Each number is 50 + 12 x the weight over its row's rms, rounded and kept within 0 to 99. Layers, rows and columns count from 0. The size before them is the row's rms in percent of the matrix's.

# layer 8 MLP up, 768x192, rms 0.109, rows 218-251, columns 0-95
091:67 39 38 45 56 50 52 47 71 55 36 52 59 42 52 39 80 49 55 50 39 42 62 49 45 41 24 50 43 37 63 59 72 52 40 49 54 59 62 37 50 40 60 44 43 75 65 37 41 48 45 44 26 60 66 53 70 43 45 61 57 51 65 62 33 49 48 42 63 59 39 54 43 57 56 52 44 54 59 47 57 63 16 37 43 69 47 45 46 40 27 63 45 37 67 49
104:48 38 42 50 49 67 26 80 53 58 29 32 54 41 53 42 37 36 66 24 73 53 61 46 34 53 50 49 43 72 48 34 48 43 42 51 49 51 63 54 58 46 44 46 32 29 57 45 53 64 50 37 35 54 58 73 51 42 32 58 27 35 38 32 48 73 40 73 59 35 60 64 37 72 59 34 54 46 48 49 55 45 09 46 67 41 63 44 65 64 62 56 45 32 53 36
096:69 52 54 38 43 56 39 28 61 55 46 28 39 67 62 48 44 64 42 69 59 58 46 47 46 46 50 51 29 60 50 29 56 48 33 62 35 41 62 60 63 27 71 40 18 55 45 67 50 42 49 36 75 66 74 48 57 48 49 46 64 56 56 60 44 33 42 54 77 61 69 35 56 57 51 35 42 55 46 54 51 57 56 35 46 37 23 40 65 25 32 52 50 52 37 34
086:65 62 52 46 52 49 44 35 46 53 35 38 31 44 64 51 66 44 59 52 62 49 67 52 52 59 52 50 49 67 46 63 58 64 39 69 40 51 37 23 56 64 47 52 45 52 36 63 45 52 63 37 40 51 45 57 45 59 45 57 49 52 24 71 38 58 60 51 41 67 46 57 38 49 50 49 67 55 35 44 35 45 45 43 57 39 53 58 63 46 33 59 77 21 57 44
105:43 55 48 44 66 70 51 70 53 71 34 37 52 56 30 59 76 46 50 47 76 54 54 39 49 55 50 32 37 64 52 53 37 45 72 50 33 72 71 50 58 54 37 61 55 55 50 48 46 53 32 49 38 38 38 43 46 47 32 68 31 55 61 38 55 39 64 62 54 58 60 61 24 65 36 74 24 62 34 46 32 41 44 65 59 49 43 60 62 65 57 57 41 49 49 57
110:57 66 71 30 25 57 37 53 57 47 37 41 33 27 13 30 37 64 41 41 49 51 78 71 54 56 45 55 36 29 34 37 39 75 47 42 65 52 44 46 50 63 60 44 21 63 30 39 55 69 66 49 54 47 45 45 47 55 45 46 52 43 40 44 53 72 50 57 51 49 25 63 67 53 50 40 37 54 30 70 58 50 49 50 46 74 70 47 45 65 44 47 30 34 54 49
092:47 57 43 60 60 78 54 55 37 51 50 45 52 55 29 46 57 41 69 48 48 49 58 24 45 58 45 31 28 42 56 68 61 47 36 47 57 49 64 40 54 66 57 52 37 50 50 69 53 54 58 73 32 70 51 43 44 56 47 67 44 42 45 38 46 43 45 46 34 80 62 66 34 56 68 51 42 62 49 58 51 57 69 42 76 52 45 46 47 48 46 52 45 55 58 52
092:41 41 45 44 58 51 45 53 22 44 55 25 50 47 52 38 36 43 49 36 62 40 72 54 47 82 44 52 69 45 63 49 65 45 49 55 38 68 43 53 50 46 49 36 17 42 73 38 51 52 42 64 62 54 41 59 41 37 34 57 46 55 26 48 42 52 32 69 36 56 40 44 43 52 46 53 59 61 55 45 58 52 46 37 73 69 69 55 57 51 51 50 55 43 45 58
095:31 35 53 52 46 38 30 47 47 65 45 64 50 71 20 61 37 73 52 75 44 69 56 48 45 64 38 58 63 37 56 80 39 21 53 47 57 28 46 25 52 58 50 38 69 57 56 40 49 35 36 36 52 41 49 54 54 57 41 34 49 25 55 61 52 62 46 41 42 41 53 59 53 70 72 50 44 38 48 49 55 47 57 90 48 41 64 51 54 60 49 71 47 52 44 54
105:55 56 33 51 66 71 53 47 75 67 41 38 51 37 44 48 66 55 29 53 39 54 64 51 46 36 51 49 49 48 64 59 47 18 44 41 27 62 40 42 48 39 32 65 34 60 50 35 37 55 48 31 54 63 58 34 43 38 42 31 37 67 54 48 44 49 53 63 40 38 64 54 36 71 41 30 29 50 57 68 24 52 45 50 64 32 44 56 49 48 28 52 49 61 40 62
100:34 49 36 49 54 33 48 24 52 54 30 40 45 40 42 63 56 34 40 39 76 53 63 53 51 72 54 54 47 72 52 46 47 55 32 51 35 57 32 65 55 46 38 59 34 45 53 38 21 54 46 47 38 59 56 38 66 47 54 46 25 58 41 58 31 51 59 63 58 65 26 49 47 53 47 37 56 47 57 62 61 53 58 55 57 33 66 56 58 80 49 53 65 62 50 49
084:64 70 39 23 66 49 61 53 59 52 50 54 67 47 48 46 54 70 50 43 42 51 49 39 50 46 58 33 48 37 48 60 54 54 62 54 47 60 43 52 32 53 34 52 35 71 57 47 54 58 47 69 45 67 37 40 23 51 51 53 28 72 51 37 41 52 42 64 40 57 40 69 42 43 40 65 33 67 44 53 66 49 38 41 41 62 54 33 44 62 50 48 46 46 57 21
104:80 55 32 59 48 53 37 55 57 57 48 43 56 59 40 56 38 33 32 57 50 48 57 27 64 58 34 62 44 68 49 71 57 52 52 57 31 49 91 49 58 66 65 38 45 43 14 65 38 46 41 50 46 55 57 54 66 51 51 52 44 49 37 43 49 61 59 43 57 50 64 47 24 66 65 45 47 64 52 82 46 50 39 29 68 37 25 57 35 48 52 53 63 38 66 38
101:63 53 62 47 49 61 37 46 54 64 25 31 33 41 30 54 47 50 30 51 46 63 70 44 40 47 42 34 29 56 45 76 66 48 56 23 78 38 59 41 63 60 61 35 48 32 42 61 55 63 49 40 57 61 62 45 53 52 53 34 49 41 45 42 52 59 58 49 38 55 56 54 45 49 35 55 51 58 55 67 70 62 46 44 57 59 50 32 60 39 45 56 47 40 58 50
098:40 44 54 48 61 57 45 40 65 57 45 51 38 39 41 45 41 57 34 33 44 58 54 52 37 58 48 44 55 76 69 51 26 49 33 14 44 49 41 32 62 51 58 63 37 42 42 67 29 44 41 58 44 48 61 33 80 53 59 49 51 68 27 53 35 68 46 50 43 55 56 37 48 43 49 40 41 74 42 34 64 51 72 35 45 51 46 44 46 71 54 55 68 46 40 56
096:58 37 36 64 49 63 48 46 56 45 49 44 32 47 16 37 57 66 42 34 51 67 54 57 56 57 58 50 52 52 95 47 48 51 31 39 34 46 53 52 47 43 37 42 27 34 42 47 39 53 35 26 67 56 43 46 35 67 58 50 60 39 50 52 50 51 39 51 38 72 42 38 42 41 62 46 41 54 27 48 47 50 57 35 60 74 48 67 30 60 54 58 44 58 38 43
100:44 40 68 38 77 72 41 44 54 69 40 56 47 37 42 70 47 62 53 36 45 46 43 43 34 65 52 35 67 60 69 24 55 54 42 51 48 51 59 60 65 61 50 55 35 42 39 53 51 64 54 51 65 68 54 49 40 58 43 42 52 35 44 34 44 59 62 40 53 49 59 46 47 61 42 53 64 45 30 76 44 42 31 38 56 25 55 64 54 42 35 55 63 49 47 57
100:44 54 41 43 38 46 68 47 63 44 42 50 58 55 56 41 46 61 52 68 54 52 58 42 54 37 56 67 79 48 57 58 58 45 29 33 60 42 68 45 54 61 49 53 45 53 37 64 46 45 57 53 41 64 42 38 88 64 41 47 52 48 64 40 48 50 30 51 64 40 40 66 31 61 52 36 07 48 45 65 43 40 32 65 49 57 55 52 33 46 29 56 51 34 53 55
090:27 69 64 36 52 54 61 34 52 54 51 56 72 81 58 41 54 50 49 35 64 44 48 57 45 48 30 47 44 37 57 32 43 32 58 44 35 29 39 73 53 58 52 53 39 75 49 48 52 55 44 75 62 70 40 50 66 50 53 36 39 52 14 64 52 34 50 57 36 62 45 64 45 49 58 52 45 49 49 59 49 49 30 83 55 49 49 69 46 70 42 51 52 49 52 37
102:48 43 70 62 79 59 61 52 48 47 46 48 64 39 52 68 36 38 58 48 94 69 55 66 48 45 45 39 45 59 40 43 38 56 50 53 50 31 44 61 62 44 59 30 52 46 48 33 35 63 56 58 59 68 53 64 50 64 54 25 41 33 46 68 44 42 66 53 48 47 58 59 46 70 51 50 55 34 36 57 63 51 55 38 86 37 50 53 35 49 43 62 39 22 42 37
088:74 58 59 47 38 44 53 52 63 65 59 32 49 37 41 42 54 71 47 50 37 46 60 65 43 55 47 70 23 37 45 69 45 35 62 49 47 53 43 26 34 73 60 42 42 42 52 46 22 51 42 49 53 54 61 49 36 36 39 55 52 36 52 33 30 25 60 59 52 63 55 41 50 46 41 37 44 70 28 61 57 62 59 46 60 41 49 53 63 25 52 48 39 48 48 40
104:61 52 52 44 48 50 42 83 45 44 39 36 47 50 46 43 58 29 69 44 63 34 69 13 58 56 45 40 40 83 48 30 69 49 62 40 63 42 47 45 48 41 58 66 41 68 47 54 45 56 52 37 44 53 52 27 41 53 44 45 36 40 31 55 59 64 69 56 38 31 50 42 22 53 56 73 42 71 57 70 55 49 52 67 61 38 42 60 58 60 61 78 63 44 53 60
103:55 54 32 52 72 42 64 39 69 48 44 47 60 42 34 68 53 32 57 82 39 53 57 28 60 64 40 58 46 39 53 32 54 33 74 43 66 69 36 61 49 29 62 65 59 47 32 43 53 48 50 45 72 54 38 48 42 70 57 44 63 40 28 42 40 46 46 50 63 44 53 36 43 40 37 56 53 55 53 53 51 24 56 59 39 43 29 58 57 47 58 65 59 61 66 41
103:54 54 67 42 71 48 53 64 39 90 43 47 58 49 43 41 52 49 50 40 45 20 68 54 35 60 57 62 58 63 39 31 49 46 65 48 70 37 51 69 58 39 64 55 47 52 31 40 38 65 40 63 42 43 46 45 47 56 49 44 31 51 55 73 47 61 37 62 50 41 48 63 58 53 46 76 57 59 45 50 65 36 33 42 29 57 61 37 64 40 46 51 45 44 43 51
089:53 68 51 70 54 50 30 44 46 57 31 35 36 67 57 37 50 49 54 46 44 50 51 52 62 49 62 63 30 39 47 78 62 38 58 54 61 41 42 46 55 59 37 47 61 55 47 29 57 54 21 31 47 58 56 56 84 51 39 39 35 41 50 48 52 51 54 44 73 49 25 33 49 51 46 44 29 56 56 42 50 47 62 43 15 42 28 71 54 52 39 55 51 60 31 55
104:37 37 58 40 48 69 55 53 58 44 29 52 59 64 57 54 47 52 53 53 61 50 53 47 59 57 42 45 62 68 27 59 52 58 52 46 29 68 58 26 60 53 48 56 52 38 55 38 26 65 52 59 26 65 60 55 60 54 46 65 62 46 40 37 61 37 58 49 39 44 54 59 44 76 15 28 55 59 40 73 60 46 55 37 66 59 57 51 44 49 35 60 57 47 59 47
085:35 53 61 31 54 60 42 36 32 43 48 49 68 41 52 30 42 58 58 36 61 40 39 43 45 51 51 53 52 85 63 75 70 41 39 43 36 45 61 41 53 46 57 57 35 39 33 57 79 49 62 39 65 49 30 58 42 45 50 55 48 43 41 54 64 34 51 59 36 46 44 57 51 59 65 43 52 36 39 59 56 54 48 25 41 63 52 51 63 57 49 52 68 68 54 31
101:41 43 57 56 51 43 48 25 62 47 48 39 52 35 39 21 25 62 82 51 50 46 63 56 43 65 37 53 53 63 55 55 55 45 59 41 63 78 78 39 60 49 43 49 12 45 53 53 46 58 67 19 60 43 46 68 59 54 31 52 50 37 46 66 23 63 32 51 42 28 52 41 43 47 55 57 54 35 28 42 47 46 48 49 42 64 61 57 62 44 78 65 48 30 48 44
105:35 30 64 48 69 65 22 47 58 66 45 31 40 44 42 63 67 42 40 41 53 49 58 45 30 69 45 36 48 34 36 59 50 54 43 53 60 40 55 49 48 76 63 56 53 34 48 44 54 57 60 54 37 56 48 43 72 37 37 77 54 77 54 44 41 52 56 43 22 61 45 55 59 34 42 51 38 64 49 57 60 38 41 47 16 33 51 53 71 48 38 61 45 54 49 27
103:51 66 42 55 74 67 66 46 47 80 48 50 31 54 42 38 44 37 35 58 58 57 48 17 49 38 60 37 62 52 72 34 61 54 51 35 36 40 75 48 38 39 47 43 31 38 51 57 36 59 36 68 61 69 52 56 47 40 54 37 36 60 40 33 59 59 58 53 51 59 45 66 57 54 64 39 34 40 51 67 57 47 42 49 67 40 39 63 39 44 36 53 49 29 50 66
108:39 46 14 26 52 77 51 56 64 45 48 57 41 56 51 47 63 38 60 41 68 60 54 08 49 52 42 57 40 51 58 41 51 49 44 45 38 76 35 51 49 47 29 30 50 53 24 55 53 57 59 60 84 47 30 55 46 39 45 53 52 44 50 51 51 51 37 45 65 50 73 55 56 50 42 41 45 39 64 55 58 43 31 56 50 46 54 57 39 52 42 68 75 71 61 59
092:32 44 46 53 41 30 47 60 67 93 32 30 52 44 46 42 54 43 51 62 55 45 64 54 45 46 56 51 45 42 52 45 19 34 59 35 37 46 44 43 49 62 58 45 48 48 48 50 44 64 51 40 61 45 54 43 56 41 69 35 50 31 39 70 61 40 73 48 62 39 47 62 51 56 45 44 50 47 53 65 75 55 48 74 48 56 25 64 74 36 49 37 36 61 53 24
102:60 66 63 62 49 52 57 51 54 46 58 43 73 49 51 28 52 61 51 59 69 35 51 66 23 61 51 35 40 49 55 82 42 66 52 55 34 52 43 36 57 60 46 28 59 53 42 62 37 61 58 40 44 59 44 45 76 77 53 58 31 41 14 62 35 67 67 50 60 40 46 47 31 43 48 44 62 64 58 47 50 48 48 55 31 29 57 48 75 47 47 52 38 60 55 54
108:48 42 54 40 53 62 42 44 32 62 44 53 34 39 44 60 67 51 73 36 61 28 57 65 52 56 49 66 53 76 66 68 54 44 55 48 62 30 33 55 45 35 60 52 43 32 42 56 39 45 41 53 49 49 45 31 61 57 50 62 43 55 46 45 45 36 58 36 46 67 28 49 51 31 56 30 52 62 53 38 44 43 34 43 51 68 55 55 31 70 40 51 41 38 64 45